From a checkpoint of a small transformer trained on Wikipedia.
Architecture: RMSNorm before each block, rotary positions, no biases in attention or MLP, untied embeddings.
Each number is 128 + 32 x the weight over the matrix's rms, rounded and kept within 0 to 255. Layers, rows and columns count from 0. Numbers have three digits each.

# gate: layer 3 MLP gate, 320x160, rms 0.0678, rows 211-239, columns 0-159
# up: layer 3 MLP up, 320x160, rms 0.0668, rows 211-238, columns 0-159
# down: layer 3 MLP down (transposed), 320x160, rms 0.0826, rows 211-238, columns 0-159
gate211:134118141075176073163128138062109150163209121152184118146121170110116161115149154129140191071172114093148077155106141164132129039095107149225087108127092118104190165110090166112116163067092115134126115174090073160112181171132187140111179150040126174110114151069101184136096155147112155105153144138122145140079134142134124096159075160078103157153146096109121098120129128122141161118128071114075109187110116093130125110136168155113138105156192103153127115182122116174183179095131116
up211:166155187126158084095128169125136151141087159083126184082122103122160084124155107138072176107113097106128169141155103080131096135168151140092194197123140107164078128169127091052189191124155091125113183080134189184104115106138062118146078123171166158080105112137136180125172063110090136201104108125130133059109136111128136164103110106142173158088140159162118189162129176180129144141159167120167144136118172102128140159098126177149114095119084146127109098100063185077138115121151154
down211:145115087182106159104192166143081143173123158135145157140080190113130100143157152115104187160121146114062101133162126193136106141137126100178164236120153166161242150118137104130125155088138112130138126095101112137190129166110068114126082107155142130140126131139131112158154124136115094106127137090140142160157122156120093151125130127078075069105121088075139173135160157192158168127159089108091080079132129161129103117072095112138103128135119093074109152136101168083111088090135081
gate212:113080110144106186064125091123101163127153111167106063159142058153145103129153134146110129124106110114184060135157123112181082174191113102136161145154115136144121152095070137174126168071169179123175107109146071184152139109155103108174154157141050173135160115160131152109098165166139114157076181204151111153172140094078095122131079173142130136117089146114118150132159125144177081057158096158122086155094117161153127141143166068153090119119126140125134134104080069125136164077119090
up212:092094151100104147142123130172124155156149127155188115139085136074070138104150162136111145108076148114083136126108042121129140116148155073074135095066131149142125094167152155129121087108092101145153110113144135140094156105132057184090108158135078171140079180176086184161167111155079126106106163141121089136176161098129069014089062109121144108149174107165117080096134139179147100107142099206135117155092124081125116161165083137116125094095125185145106105098114053150123117063135099
down212:094128126109152107157137128079180128151087145169077108135181105144188122115104167101127131079176074103167079148157134083108133185190087148152068114108089131091127188129061098092107131145126105173119127210100104174114178139089144040160159147123139132188116113124164173117087184140181093180115160187142158155130106116070092148140103149101105151101147179124185180142058195133154108104101113103159088182135133172153154111113160132117133144113123193140161201126132142134108164161147109
gate213:146132135121119130079149127106147126140144090115069142150140074131113158137139129116139142147037158163123178111041095093083129146094102118117176156185130103198083152132165078193123085152159089148135085108161215157199147161071116150093159070132103118089155187095109133112116111133148062071155096135175113058146138119143165140147172091149123103141142163138198141102176103142172154137086092139100089082113108114136136138091163127150156113118163133147087128145081103087073062132104138
up213:134116087087144093133120169130099109099184203120159119230110173118099128151113112121065125151144165138138112170147124173153105130105170120160103113127144148091130168142118153087144154114074133090053151157118096120060140106117193137131142120145162193102111131113169072088123156141131125149102132094110124147115085112105104084074089122153092178103105131094110115220147130181070148090111149079124145088119152113185103114105144109202165090182093075116119183184197106167136197124108128
down213:105134083126174164139140130145140147123134101172125166031092132153180122123117142116184158078147110117117127112147152138154171104085070120122159130085113135080169070103080147119121128114113200100158078117112117135166121074106106151170119165137139119171165154141099130107172097085140114170180183117159128156147139171162143193185126128047126122151118162158142151154114102162129132123109109196051134129104074152168153102118071137146071093111159105044114159071178178147142163075109127
gate214:143110163088136068048156114121136127129128200129173110122139161119109104122117161125139177117184109082155147142156078138152140102190136088099162145132128150091183131157092126117143163140146108093167190182154188155128116139127116204122165089142162173099118089125101221136161129106138084118090161100145101128103107101120138083093130166193158125135115129135128071116061131128095139135155139136072184122112187186111125117150141078087143139142178132162089165149096161151102152121126083
up214:149103150118130182169108171096063124110132157065167130105082090125124133134187088160078121155095159145146171106134128126137130154108153147201120138136118167121053091118131089127152183126109068122141095143141103132086185157109091104155137170079135136136103156122187108115159079185097136160096095139051150101149120075143174117183147065153160187122193166151097074139158140133206106097101065091139146094126079074084124175116108164151131097136102108102129158133127157150148133156202139
down214:131155098134177132096143169141118140110173096143125107097119122095153081144096120142131144187131100161079124114103151168127117165118147219123110107133096171128090068063186098112164167141116076123139157126117132146105166150106116085138139057096125116147119123153172090152201153097115088174149096160091160147093152142108148128111182157154137113145142201123092137168160143170160100098127128104049096103144137176077148177114109209163138126146054183163138108164167158085094149065199148
gate215:167193146084093136162148136045153069101151134129155136138146134093082044159130063083190094206123094095133101130139086136164094093175139126135060152161168189093129096119089164156099136088127094160120119103116168206085177207149169145133176111103119135120091116145099135139111146199118108130118074115086166170127163128155169076094094170138159133183174125152123157124131186116039096151088114124066169112101082085135131186130128118149086165155164191098124160083168181153141200070145143
up215:104093139063214051125067147150139162185126149107038163191102144120146108140134195167156185144110115109105202102048049136113118143113157106135157176073138133139121197126160098138137154174113134060060111116100159067151137106120129134128121200157182128116077166144113105112077158064155123174068149161109181125118116147055163155170157070161186160146101139090152130119144143107096081067183139152136107152137156142138120109144143097170127077096078103117087100082086099110111104145112155
down215:091079080162135122133163131207068145153154140129099134185104108148158190101138120242070185122107184105121176158083173220102125124143116182107156128118136109122173154121138085115159141195176124070107083105128056052159126083116093139109087167114148146116123174148151119119130138047127102125109140151154125146178089158097115146160160091137125101105114129120104089127169086167119072057133118138006113129166155154145147105130149157137145110102119097105130114122112128166102097123110087
gate216:109093148140070131134139109112092155074143126112110167082091124074124121150163067109135106189117117087108111103137187116130109083211133096175101122124156110143180069122087122113119124147150074073096112150097130158189131228122070159110144084163164136149200163176117105090098130154140152081173104116091180120148120121079168092089146082107139086106075140139177167147136163127102117154096102130090112090068179072097140106172120110138184140165158083090167134182141140125079158125136118
up216:124160048101135129154122199148132093101123153132118095162135124177086115100081170149173108137122102175146126098076153119152227136107105121101165088127160106152156141111177111121203143123081178123102093178104085118106106130143172109110155167151114109152139186120059084126086062121128142181094152096120171104179116106139086086131145079031167091129097123129182125068164083146112094099147146151141118131130146120105104057138130077122091118164106151138135158179112121125127087138188082
down216:115150026130138144144122075073168148102092167153195137171144132138105121193189156146090137099122150149142103092141129174110130196121081168093104112162179164123150110135153105188103119166111124082069136065163141133102123111104143135142107127153176106142139143153216095186102172128111175170113153146115112113146125165150079200080131121102130103172161155117115146082181111116126081082141112138192122111163118191167129136105118126140142129055110133130109065126107115193115153104077081
gate217:123088114125120137198162128120098149149146131119129128156145082117049127140154165142132146179089083145093110210137128131175161121133162071218097152106139090119089068168027186192109109101167108084177050132098054099027147162076169127086058185095141095177140137129189132086118096094171094052152075143147119083123128133110158102144199133129098065119116146103135071106132135111109153126128110188129075117158092106118163108116147094170096140142141089063143125122160121178107164165117109
up217:096134128081089128161108164166102149146148124148142170078166100128125121093138133105143179081102182106143169117099089148129043060142050112151158109223138131153174103128113047087111189118167134130118158150137174148159128074139080157139149144118082150065130109110093162141164144097124058141136188116113106132095104156089118157166088162115107245147138116131113141186111157141155116173138142104036212138076136125204115163144144148152115113119179167123086145084097137080104101089118124
down217:107124163153132168089115118117163117156181060102155143168074125127142118130118095181118116076185152055114121111077113179130118147135177189151120109165093088143151094101132112150129083141187150175155153177124123113177162127074128177092171132178139165154079151093149172160106136151174056129145059108199083097188188076111168095125098232049137146087171129181130191149147122135122120096066097098017121133102107097080111136122127097123090121096145126206135126107135075116137141167112162
gate218:097102172169099137192157095141133132142131156154074158192123114105103135114175173112130179149109136158111091162140093135184143144112132134113072058186095128150124219171107110129153145107145122118163126146125095133093114140167156103159129074067151150157117178118135169091063139154214154077139131109100140089148180170124177094091062086154140139116117135123173070150105118110086191159117117074100102158103133132144120163096133098133078052105129111147147120115155134142122111112106149
up218:167121166121124121120145139122142150112145094159095120139058100142179141127165123182161136117128089152100095161145137136164152137176126129142099141118091161177075137140142145155083086149099139126165111106131136105092099221180173143202112126083121074115110192145154120171133170123162148136205148101108159112164126170156194108092073071103187101156178145143152135146123132175114148129137110126157128156125129120124141120097127132146164076158137084162123115098118155122200120082168141
down218:055112151167131156107104141140137120133123147144075140152084113165183159117134175152106149143137139186145084075142132105146125126186173180184102130152128127132125142196145080133139132129149104118176100118129104149090090142129124078207057113080188119110141143061137160146098165176132204101111158142116145079139108139117112153108092104139146144128162176115111113117150132124118168135156132126243164121107119145149165187087151146140176059158124130141111137118121131124153109130153150
gate219:135124118119139076151185096143090136160103134101155209133064143137073118119122192169153116199182144109131147130101118120075121111155120112141095086150094079080127107106088166164095186150162086146159146180148111088128094135116136130151094100128167160118156106074181162108067066096132129112154140183126161129100171113071077103122165124155130098154157150130177084081101105154153087158163174119151115150137100057142135114028129123145108162164141200106140139110156152114157164125102117
up219:135071122130163099140157115132132109097151167098155166101075127110142178157081175150144151173141172110148195080131161147090121097128141143186134079052149087103094110057077174199154147146105147125138131161146086111151158093138158167149157070113127159162127144058115135118165115088149102126168156120130130167127149153119130153115161087138122134129130130154205102094114116115097048203134142163131130103174114102144117131050129180200103131129139175115159149139150159113156144110107078
down219:133164141169151101080140165102147151137129145126130096123099127168078164097139174137146121164160067150143121146166121144150155102142089079108098100143117108113152149135169174152153083161153140144151075128175134144132079150144132113054092109089124117116211128106157133113147098148149180101115139171081098099100139139163081127133137103135105055093135113113081097061091192092131148110161166138255125075131130121157121160114085159129177126183099121129126118169170173105092091154148133
gate220:120123133113129124169103115128127085116101194107120102103094083104102155034126094156125174117114120143132082146152116095088131144066157192117118116145123109127143147105146169160134134161079166164079119110093150167126147176109098131140152100207195161076205154142187137098135114142122116092129113060111117083094166081168075107109126106128108184112073164115140164094160089143139154128204123156144084154140115139163063080173148128086137170240089155066064184109116181089176181157147106
up220:136087159095166034104104168149169136200068213122155067161180175126100102115128131120093103142147201135184108174112121103165126077125125151113069112128108124108149087121211185017151120132081082063148157187142140160106142119097164141199158119168169171154114116112128144117135174135119163155077088099191135143117153121134108090145040087145106153112070129119096113099098186160168086128103190121130106124129130111123190130113086146106133168158116056097137131150081135167130153150131121
down220:124100171117090041091133147104216053153149126101136157128125100092169100140146128090127187154185081128117129152135110168127071120103130173125114084145064141046159181115163147167119124155124071178161166126092182126177166178114141112144128129212142188090160140108200156093127117136126201074126145094142043105088149108133101070114091116183115166115114125155117116089114160141119131153135110071074194137131148119186158158164150165092111156183162120105082104121121149106179093075110115
gate221:147116072126176109096079056135153139129119113125149088067097175187129148117053061104089136139107114107138147114124112107106088129101139105134089128116118175080199112092111109108154166098095144180176115134092144142140095136194124165157089132120189130105126142114087124115181144123057120127204085075132125112152150101119126126165117148104113132135080165095131139152107117139181102141158134188139167153085083106141120109101150167194189093086085049102189128134129111132155126105091189
up221:142071138142157135098089079151149096153108092153157082144107144082091130091093086036135129174123152125098140070151085123104109150151123117120145090086133161093163143045125159102132130129118092131156086169108153120115132106144158096170088115131181088090128137124158091087123077110082135193171042116113098095162073124065161122116123056105128090128075182104177142127157105148108130104125127156163168145102093040133061090112179110155147111125104107124180113170099128161133144126095176
down221:132127155132103160133135168124134152112102092099153107169169116113113105123202151191160189127107138083084167126134080160170139156130137034081133121193075100162065126170121127120114071149131154130123196136095127098102143122148140097127144127158099152121150159145054128165106105141144028114142109143102126119095199109129113120121085106136137154144157120113106174103105181118135152213107147093018125147107168160107114130138139116109115132102123128148147101150092109082140135100197149
gate222:165125144157152159113093076189115090138081062162096097229154137136155124146092140167129132113148155083109151096131129145123089160105100182088133180146082208141114148174151094130123117124117149113124154119123124123076166196190105115123170115114119182129165127065102133146195139098151058161154161091116070111121138095108138117085163145162152096066131104153150184162139110114143108103114100153120153091171069133128171162105113140161095171160075120137212162104130153122154098129181097
up222:141103102152146119094150118107064142149104108140159105153133116142151129128187182230203102130161162154189040146147130095124123102118165138082119110076150053168104079159147174167154190122074139108137196130102133168147163129087168135123136151156106106135119120136149138098170169134125132123111153111124139079110135159136179100138108119141121124163138105153160097113074110118126166129198076064184092060136125200129160193142140176105102108152186112096112135133111166152072130165111147
down222:154110156152188145140055068190129067119121040134156087209134177114134158138138111151079123137154159108102112119123174154126124193142116200126120196124132205180137102191131155094150135117158102141150176180108129132139146111163061102080195147088152147106164099106109110090169099116104099147205109092111132089094124073065164094121162133165208101055158112084163166120126148129131107101115117155140119128153159103090142165099114100136096160116109135172202134154112145123204128147146104
gate223:086190112132115130112126149120101122079127166102139112175126154104085107174108159088154197126118119073111141116063108150117169165161120114202124110134143108121105112046118153156090150135099130122099096163101121106057059095164155129119112120156117114116145134079125155148167094127198119145151143126136112129197142139159132049078117100070092171136159135169127089099135135136141102166137103116084136135119117083182114126052152105118099142158087152073106117144182180115107074108105135
up223:118140112147086099098171129134116169152141154111179123130096103142124086121089176107155159134158182100114142121117145127139096153187137107142164074104062154089163103096175174141131153135129047167142122162122160218109114148153092140124155171128155141113113121063078118170099138133169121157130159099142167142046151077173090140151075131142096166065126165178123116107112142124173123192066126159174101102181099080152102149085162158099128126071140118112172168111130151126135114051137183
down223:099108141124127050078101130123131110125050144154104141132180116100140085144129090105075129123200086119159127130156061130168186144234148095122127166135146064137117216124090115133144133142138111107109080167131163154101123149151152118097140082110097129152165155145148093097176149171162111157114125095104105110185128184110085085139101176160121117107135113147123122071122186122153096181152122081085125172101084140142091189144111070117124170125177124124082113092133094164105096149135107
gate224:192140115123130146078175170116127079119128095163126087094175137123088208114130125151165132130114168176121135107104113158121141112112131149102121161149154133108103103195129097147192099081119153189073163148151101108164181124149157142076169138110161097164161147125127185115131101012138104147121113175137049079102132115084164127169124111146126113092122143085157066120104150164132149134049128132130127102166067155183203079099105137154149129090093087086147188141117166178104131159087127
up224:143116116096150129154176173156091187139159171173122158125162177084086195116160070110150136152126191150067100133079153137072134104115151141110071151124140182129120124150125165119130151126038109092104145175152079113094160130195139127066131095083153125085098133087204116172135105076144131124093124153073133098129101171125120142164088117095178119112091159130181158107143111144125107095161107090139136159146068132122121091088113105138162122129104106107169157132077080130118132226111152
down224:116140185118043128117139115140162165156113109117152105054141116135104195186144172116161142090175068146150135122158155101166161128085097106106168088074099172108143071163136162121094132144165167121177094167121134132118111112146110081127128119100161172190119130111061131119183123168103132180158155086113113150130183102127151143075129178078123068112140121054088092130105167120081084194073123154130154117086104141150157133153152216123162139122097166138145124140131116107211137104112118
gate225:118065181106108115080061102069097180115109118096124112096112151098120096102170100105142178136084094091119108214121122120109099122133138081135089060107147108117143113094115112144103121102109159100106171130148094164181136143114148173144137136180159160113141143135127091151119132169106150119115151036112135108032133110062119152161168107151120147159107124140181090102109112123147169145170080132111120170042093070135102127103178104112126189175167097143156055092124080145198072121134071
up225:171117083123189117084103125138123141106142077134137148111092192116133166150102071084054119123085149096143145124110055155127125146110115085094099110137204162099104115090122143156098123096088186117053085075116088126134155155065076167127114161130102073130127101133139071132086084141083155111150150144072126125150120102086129141187133088092116118137124167078102149116100170176105133129133124158144174144108183130170117085151125122162196106147091162096110086116140117144138132133099089
down225:165128120175138140146107128134181154105122107096141156153168089105187153126140094148097126175138146156140137182101107208148098165127121084130109190066061171090104129089133112102182119126091152128126185101124095132105145152120101144150111136101095040118179120159141106120105116129092160094138087139120130061117184120166153122130087174199082145110140124144135121081109141098117117136049155148075164104133125143111188157144129107096162115147110081156179155140092187155105164105124185
gate226:127107158173161080136086109110108114190135160146102114171131143155117144139149178130165176089156140150113117160147123134111136110093141150179129102047077166147140101133155157093132136094140124113062135170187120137138120198136169101128147122154164156140096120141107130130174122134165091128149069142044058117154149109127129113131105149144102101109117053095143127143091129151097206120056112118112137174152143109135138188117163132176077117154074059109159142173180100055116121094182120
up226:112142159116093144203113097154099109124113069076089144119200148075101124150099149110125153132043132154167114158054136128158111091101146161127181167130180113124066140097091103141132099124180181033109141111152098106118143115134123153079170146107070140181170142095136171117129100113117102119091142161148161104144178132154111161092167122084031158146145111160138123130133131161186120134136150172147127123152145115161105104130143093128109095122128148117133131170175138194182121194103099
down226:160104148092134103150147118095124137111143117099169080158211058112116085117089129178111114127104064091132157138129148119152059139140119103082112131133107116112079210083120124131113123122173155097141136149141113076125145091128063152183146126119077132125186097121119173116143116055129088143073142113185149095102097097137091124116127101077150198145124129152114165125143140095180057130157152182047077089095106131159116093108105147095138113127151145129158086109127111159163156142097116
gate227:166078079141173129108126113147108154146138119124105125107137162112158181140119105093133090187175105143172154206092129107089146156097040091126165091127174144117086117117126187136075114130103133108165090184215113102072158110179100108057134082127141078158176161112080123138082159135117127049160130084124152139141143154087143074168063099129209189178151139192101097100120050091115130144135163152107165182156107122096122140135111106089157130121142129090135140116137130152138135143126158
up227:115078102142123139111117133126120086156116115173198064166103126104129163108187130188151096170156102165161124073138132142107124180121104141118137068127123098095114148119181209174082153173123178147151152119134094126113186121106144148101128123145100152040148167121045122169180189102184150044143168160097148104148117147120112119127055159115100128135149116143074103078104061092124121118128121157149100150126142200133180068132162120116103149120102162155170095157092134175151144074140080
down227:104136178084132101105122143132112152143128143038126127096120153127162171141110086109119108179167138117156090136109104092097122118156087107157102075145142148078096106132138166094082132134077144077149125140136096080145126116117105178132156144148127128092171161082103138174160119152115238076110115167147127160116119148113062106092098127100112194128111151158129091106119099118160125156111112162234098129167151128057171128148118128117119116118123142154133067123119126179126186164075167
gate228:154170171127168104076114102089155159225098121169167112073158087078187175181148107111133180087157123078091103111174103152139128050153134105143133120170096104099101113160136135068148133108176000115113172165126157144165181123164145104099161081133143126126072081083121155142101147154105119171132098118128147150094147141143122133072120106156151114097176131116104141139073104167135083147068145146143162138071136119115138146121149185166147154140163088155079190130149169157124122165119142
up228:154124149126132089123093186109113114080158117078139080101076144152177098094130137161149189149142113128153079122134134135065096119100110084146079126135121057157181132111102140143131081101097098168190119131113080161087128139098134113153191100082125088116170117112149173129087118173173120131130202119144117067138110185166147143162144071097129162191094169115113147079109164102125091101173134095102093166145159099096163172175192103139180138136122141069160157117115085106115126091056157
down228:148168106131138105165094153106099116134097109092128169142077138103151047176183102073178193154129137071095133085097170141128164160095128046152113173132106069151153132110061148164136107109129103191169101103142061144143125110096120104140141085107147107154123090152121172107150086150132146123156093100091114118098103128088118110127134084122162174180101100072192112115088133079118116082169109136144135121154143152101170164178153064155160137138143105092119151138149103191087112045064126
gate229:160109095149155147087102140132132122074121142102171106123081153154099162073154137132094057172157141171122083098103057136080101144107113143127060097083123157117136167117115157124123185114103118179158106129099156102165175144134123106189155083095039069113149143107132099149155168128101089139109112067124125138178074147092107174159133056088141070180103131079135156141119162137151116185167122102128126121145102115060096131075117126177183131130082142091089120142134153138137155141160140
up229:136135109106102113171130150123131115077120140113151163170137128078090093106143180100084077162214162085166130137125114133134146066140129093181105081123239128143184087193171125157139173126121145127190136108066111082139132103140161141120164119135130145179153130173128137047096140109166124131101140168111161180127123124140094163100181147159160090079141120062119112174135088166082119136153155116121136128092076135090180078159097165170088110144180145147205171113139116152074115102125060
down229:073122121113072110190128125129060119184120139103127095146119065126131103173118082137079086139151133160177106121083158180134078119133119103175121170139119147127127170144099087125097121157156119146081093070095142081154119042075071132124167098117105220151104110034119144104146121102158174136095191151117148131128116169113151147107163111175121112101129210101148195109155089136122112119138138124218115123137147131175181127102112233116115174126176152185116159123169132115126136136110099
gate230:151144150156134073125144127154130104079117125099099118129126123079143196153077169144182122096090083167180089108106193159111117155086132134138089126071102175114156145166121150149120125155137143164165190149094099141158130148129180076041110111159180140171154117179158072151129143137121144126059130131150143159169135110151161086143108077126075147165138119096081118075120084101179149130129138108107154143105087172130145121125063098111154134159126144125160137123129164112115130139221134
up230:142120128142090169131149151088106108136145140087126126112161094151128139086139137160103142070143139152138123147114132123126131106116113120105137096190166118146077110128197115117124160154155087129167172099099105145161150184092126145152132186097128118092119145126158119158186132051135105051123107115179117143138080169221101128196111154127165132107078117070103086213178110089125127091104140106065093109095122163114126110126182136154085169134113142144075132143115077156138157119151083
down230:118158128189170165125103133143088075150136112104107105110109129128085147119100179129083144117116159187154125103121071093098145143128068086151181108121127095124072153105212137137123134128147090130104137131094079122125123130104140113123176118119152075091164192081133094165135120093141075127044094132142132125146094139174075149123101066160132097149135121085163141181128066139128106160123156053064156050092133174112082107127172170128143155164126104068139143153150096145109136121155117
gate231:050149107141079086068153156132109144138081100094112161169137098119134062151101129106120171120179147128138102132135096127103188153111100084180137175160123116080154144122153184087185129127090064158120095149141126154203157080086099106122084167095129139109163124137146119137154120063099072126140227128184184079149159167146140129127140116089054144101125145137158078159130125111104100153070180119123106109176102080096070111126125135141071070115149070121125114085132107091122120168120182
up231:078161104189098103160148135167123101154058096118176136188121097112167131156148147130171121124124140170102092124093108099107174165114157087128128128128141117132084100116098162109173117160136097142110102177154119110192091063118052043095093155144132068113097134196133118090128103039101149100118210145180145129127148113097134142107158123094122114125124126126147141154112137141078106175122155151121117148156118153162066158128130154104106152093138100162130196059158145051126126222129107
down231:124068136078128170091093126143108151116108127122077109148155140152096111124147089212120117160167164114134135175142105127102117110095180125138142105121139111167094129109121111100112146067107137113111181131140111160134108116109136119152079139096121199131136111099064140123133146146129216140135091115124114113074154090171149127081072163141099128106157079119140142173085182119143121116141148136255154134126178182115132137173156194132124109133171125133187153148156144114122145171139162
gate232:143139075155175174164130161128046118098151092098062173142179070114098092076165086166156161135195134082112074056114175101073193139124139123100131147149142161139151097086101129149120100150157123167088142170055138085136146147132166098117156138128163124092131111111088131104133126104099114087080112146129122104180178151118062157140138079200153055114120105128176148101179163099162095119138168121138149083147159143140101158119130102098103109115090090131153111132102175146117136087140134
up232:103153134115133156125097047072080085146163145111138082087082155165102146125113145165103175075095115123095091162122113115156114142085102132172100151140127112077115087094112105130104117087086135080107093127168142117172097163116179134167196091161192135142182120127159079135056109144149066119123145163178115164136106117090136157167118100065089173157090151109150112153145095203106134117082077138075122131190128095110098137107163127120095081141100176122140094120182063120136141124083146
down232:088144173098071145133165131132172125118154171134160147150157225083147135185152202120150083154078118143099152129113121161060108095141142174114093125107170135149170149160145131165118188105107125131101114133178100172143114123123086101100054104114090146165136137149119153138140207177126220155201079118137093149108092162099110154115060185110165163167050127117113107136101110126174133156106087175117101129066077099138147104076092128190116147161150165126134164156112149128105130175166113
gate233:126094151106162126122130098181114105144070200163148170112141121065107128130122123128099121100122116115138157169159123138118066148187067098179118148142113122127103109165171190078137116151105095176132132162159139136160152156158221150160142108177130123071110078115137103158093150171117143058148106108176087217115152063174110132137177092144101117117059156133104138094096086152128074165107163108120165106167143114116136184073148166143132088170112150119088122169124139194106194151142184
up233:079124108141131100160135106048145113153169128144135099132157162146138114200136158129131157195135189124147160112104101128189112119136147152070123096140132178161171159075087093160088117089164124115154123101157064138094120049137067085132133169140218131127146181199083142137160124092109119169141173164113139066146158149139161119131119133104106099147154089125127116150158157094160149100138047131153115081164102112117129114146123139122149155161151089116143134112090048116157084122150177
down233:107109107107128115163132112142164141188152122107100171152151183154146126158100111109152119173158177111126083090110106134134091136093142148112141126158105179153141079081127108176112131085152102175080079080157068118147100078161103103124157136114146123141159123167120125119146151114122000119140177086117123112154152159160116175117156122121112123141132163114126133141188124122151130108161067086033104082161161077104122106083110090109144122150130118084178162142134080114145153094109144
gate234:174141119157101134093085137145101090144069152094078202067123091129159165113132096102163124152096131141101115096135088136096156106153126154150132139113062087154110149120178195139107068166145114135131133129131213105122120131139132112103115080087128135145126101171104121116030105089129146145118133082107076078067153126166127136145049147157146117131126145129159134136140128105128170187094147173152182202110185081104123086126161135181128206163121120165097132103165113109142107120106157
up234:119119150145104142161101092111099172169141121141084054154156198133168159090202121178122146145109087126144135127147084106085073133138155131096110137099178167093145135157142106087094146110065123116087152140131050086114163139146165153172100158149092118105103125103167117148140102128114171129156186130172105137175153090082152150116141093124090101127142093088142117106116109137188156114210117071155106115082122172159137140130186110110097140120175138085124149156141056136150190152141101
down234:137124129144058059062135075136140172110126160135138156121148124149167156092140152133143164184135100102127153138124137117126155159152174165166074150193091120095112115167151082149079152145148168103106131121121095113138121142151174153166127103164137152185103123105137141161112143130062094104121190126165109131121124115088084144113159057169119085156131114101039143172142122167149162121138056140034119103101125104108127107135200157151133221101145148123100140160074128166140141094153115
gate235:156131142123140067104148097062156112138136180137146132143115082140092141134086147143092170087157125113097151128145102144180197119120143144139110145155057172171152153076113091165184137118134122106200100123130079070128113113133086120151104121117180135116089091087140178151092105184147135140122146193094078134136148115130121098124090125136082170110126122134141112147102113157143091133090158080135144155145076108095143090101165131133065131116166118136144077172104153141181140136137142
up235:155123111142067092103108164159173083075087182146101115111078140105124096147138068026150078127139137101180162129144145158138098122112145087141119166125140151111126155124201172121138102105147131180138116088096147132154119143150191116153109072093159132194103146133134139135152151179143125162166096070143132122162064126131131161169114108135164094150061126109108131125153171133105148128096129124105160103191100131150143171110112136138111081096113123168096087123098119179106119146104120
down235:161124135118174165128139080098109150128117138083176099133140179085088115133086118148079123100112131096150149077087084060157191103117100169154149071160149137182086136103109074126108143141139118152174102166154139098130113151153130128148169154144155153050178119132159104147112117112105163114128086117099119173142180093089143141105136172142124197086161182117146133135186122123120086065108082132097130124111146132128140101083160027158159129148157091095106134129144179096207110121111140
gate236:102169146218101177121172126142131106100148159138176141123098174133120107140157141108134122160193130114178109108181119141107142126117093090115218105105080120133118170093190138135177101163133102144175123130152079115090156106158190173118156100202100064139107120115174127076138200153154130080151120134146149127134132091120093154130110082147110091129060164137066097113099159108068110204119076177118087156055099172159128113094087140132116174148121145090110124100115154157204107165158163
up236:136121112094143074171126129122148157100141107128091156186131107132150133095123118147122135130135127084123082156148158137103139098106129178163122148103136156116144131140062127109063079120120076118121113119201109121183146158188127113135071129137078132175158185121170119092115189142138131147154096152118077138058081079168149178167070179110157128220192100143186158123139168084119166119141090061074100183136116113148096109141099177131080095123169117133052088147090138129177136111107091
down236:109079089121164081161130128157165112065108097138125177155132118136134128136162138188158143137147159096167070145220136065078111087130141221138151158088162124131145068106118096134136098129087054092135130129133123097162124124157127148147072086157130094134130151145152060097114157131147063153166099123158081170103049114144173162087107148127127083163172143166163142120133156118100115105120091099000156124139129082114112079138144209166099173118124140106081134126094145092145093116133110
gate237:107097116156176134142137204137077102101095138103119140166087163155071101116127123164142127161083109150186108107100096120091145161094082102095136149123153112159092088077118152158090123140026158138113166175111078158155122178171154110179157171088167115125129154139167104125133062079138184137136144186121124165154127146112136153146149099103140147118138127105161139068086115148097103126146123091195111083117113147179097120137087098149236180111112071107157138087188130166111136170135171
up237:119114081223129164147180127149152141117124138112083150142074163139148092124081135136125155132162105109149180178139184139113116062131163095141177086101196108118200122100135069118088137182152177170104184119064068116151115120143149123140127123084093118106152126140127045093109183124101161132110147142116135151106212090153194130130163109128106102101140162089108149069078139054132161094128105080075154095147160172144152082165159133119155141128147126100094103104161140152216111084122109
down237:079147126112168109141052162115140147112076152097226153143180102100146126164100106149105137080087090100101061135093108102128176128134157163131064137150191153116065137121091142107162094116128148210157114143142120118125110151188120108180110151121139176112110129071179152167086135110179189119115133153104131156176139088099089150150127166163112117070074122197101192123115128119144093113077143093213096171129101119150105102135119126105168149098140103166092159124099127107064067142127106
gate238:155113117154192097161113106118134150116166122142096124137085118119144158100110169153131117114156123089132104201165110150098125147098084112115109157107153095128138133143100123157146150156110129112141120127154124094115124144122157082157109130059135124148134141138152127107134130138133107116123105131143164104175116158143117072151123122092107177140073122075093118184105103166128204133165093158082093121111085116172117137080151176193079122183084119110184116153138142139146175138091111
up238:150128079137187123163145101132118104102138101143144150138152127109156126101108129138119099119168078096141137147155099160115143136087102151123116095136110096093149155155159153092161108168116114124099134140126137122127190114169204070099122119130154122107148139106174090135125129144097141081109147162146150130130144145155138105115096111182150126110081059108086075153111164193152147160143111172173129138161152139158113186135142107138125105194127105061177162186135122119126147162111094
down238:130120144113169156130118114071144097099070120155140139139153084136176165182155139093128114151163174115151127147135160103133191128128103119127091141132189114121181128159107111111170143134109116145122129123152137121118159073092129138127108111046140122072109151159120088163183120137128118137091140141120162120141111161172109105132122103166125155144133157146134134149070140153106162188173129116210126075157128151099186126121106221144136159131122165148161150151092169169094169135179145
gate239:173102157122087094104103131093076134087147076163159160110113098129136136096194116152117067092071091136178091121088134189112191184108155126153118081112105097108173094166110096155115152115129159099116141155172064168173130210133113133167104108136203095105137140145145098118165112144162123193173081171163041111142127133175047126156151112131146133128158139129134129109148058198046078152130138225077127100073124082155101078096161117130109130094109150081089125157163096152120090169092086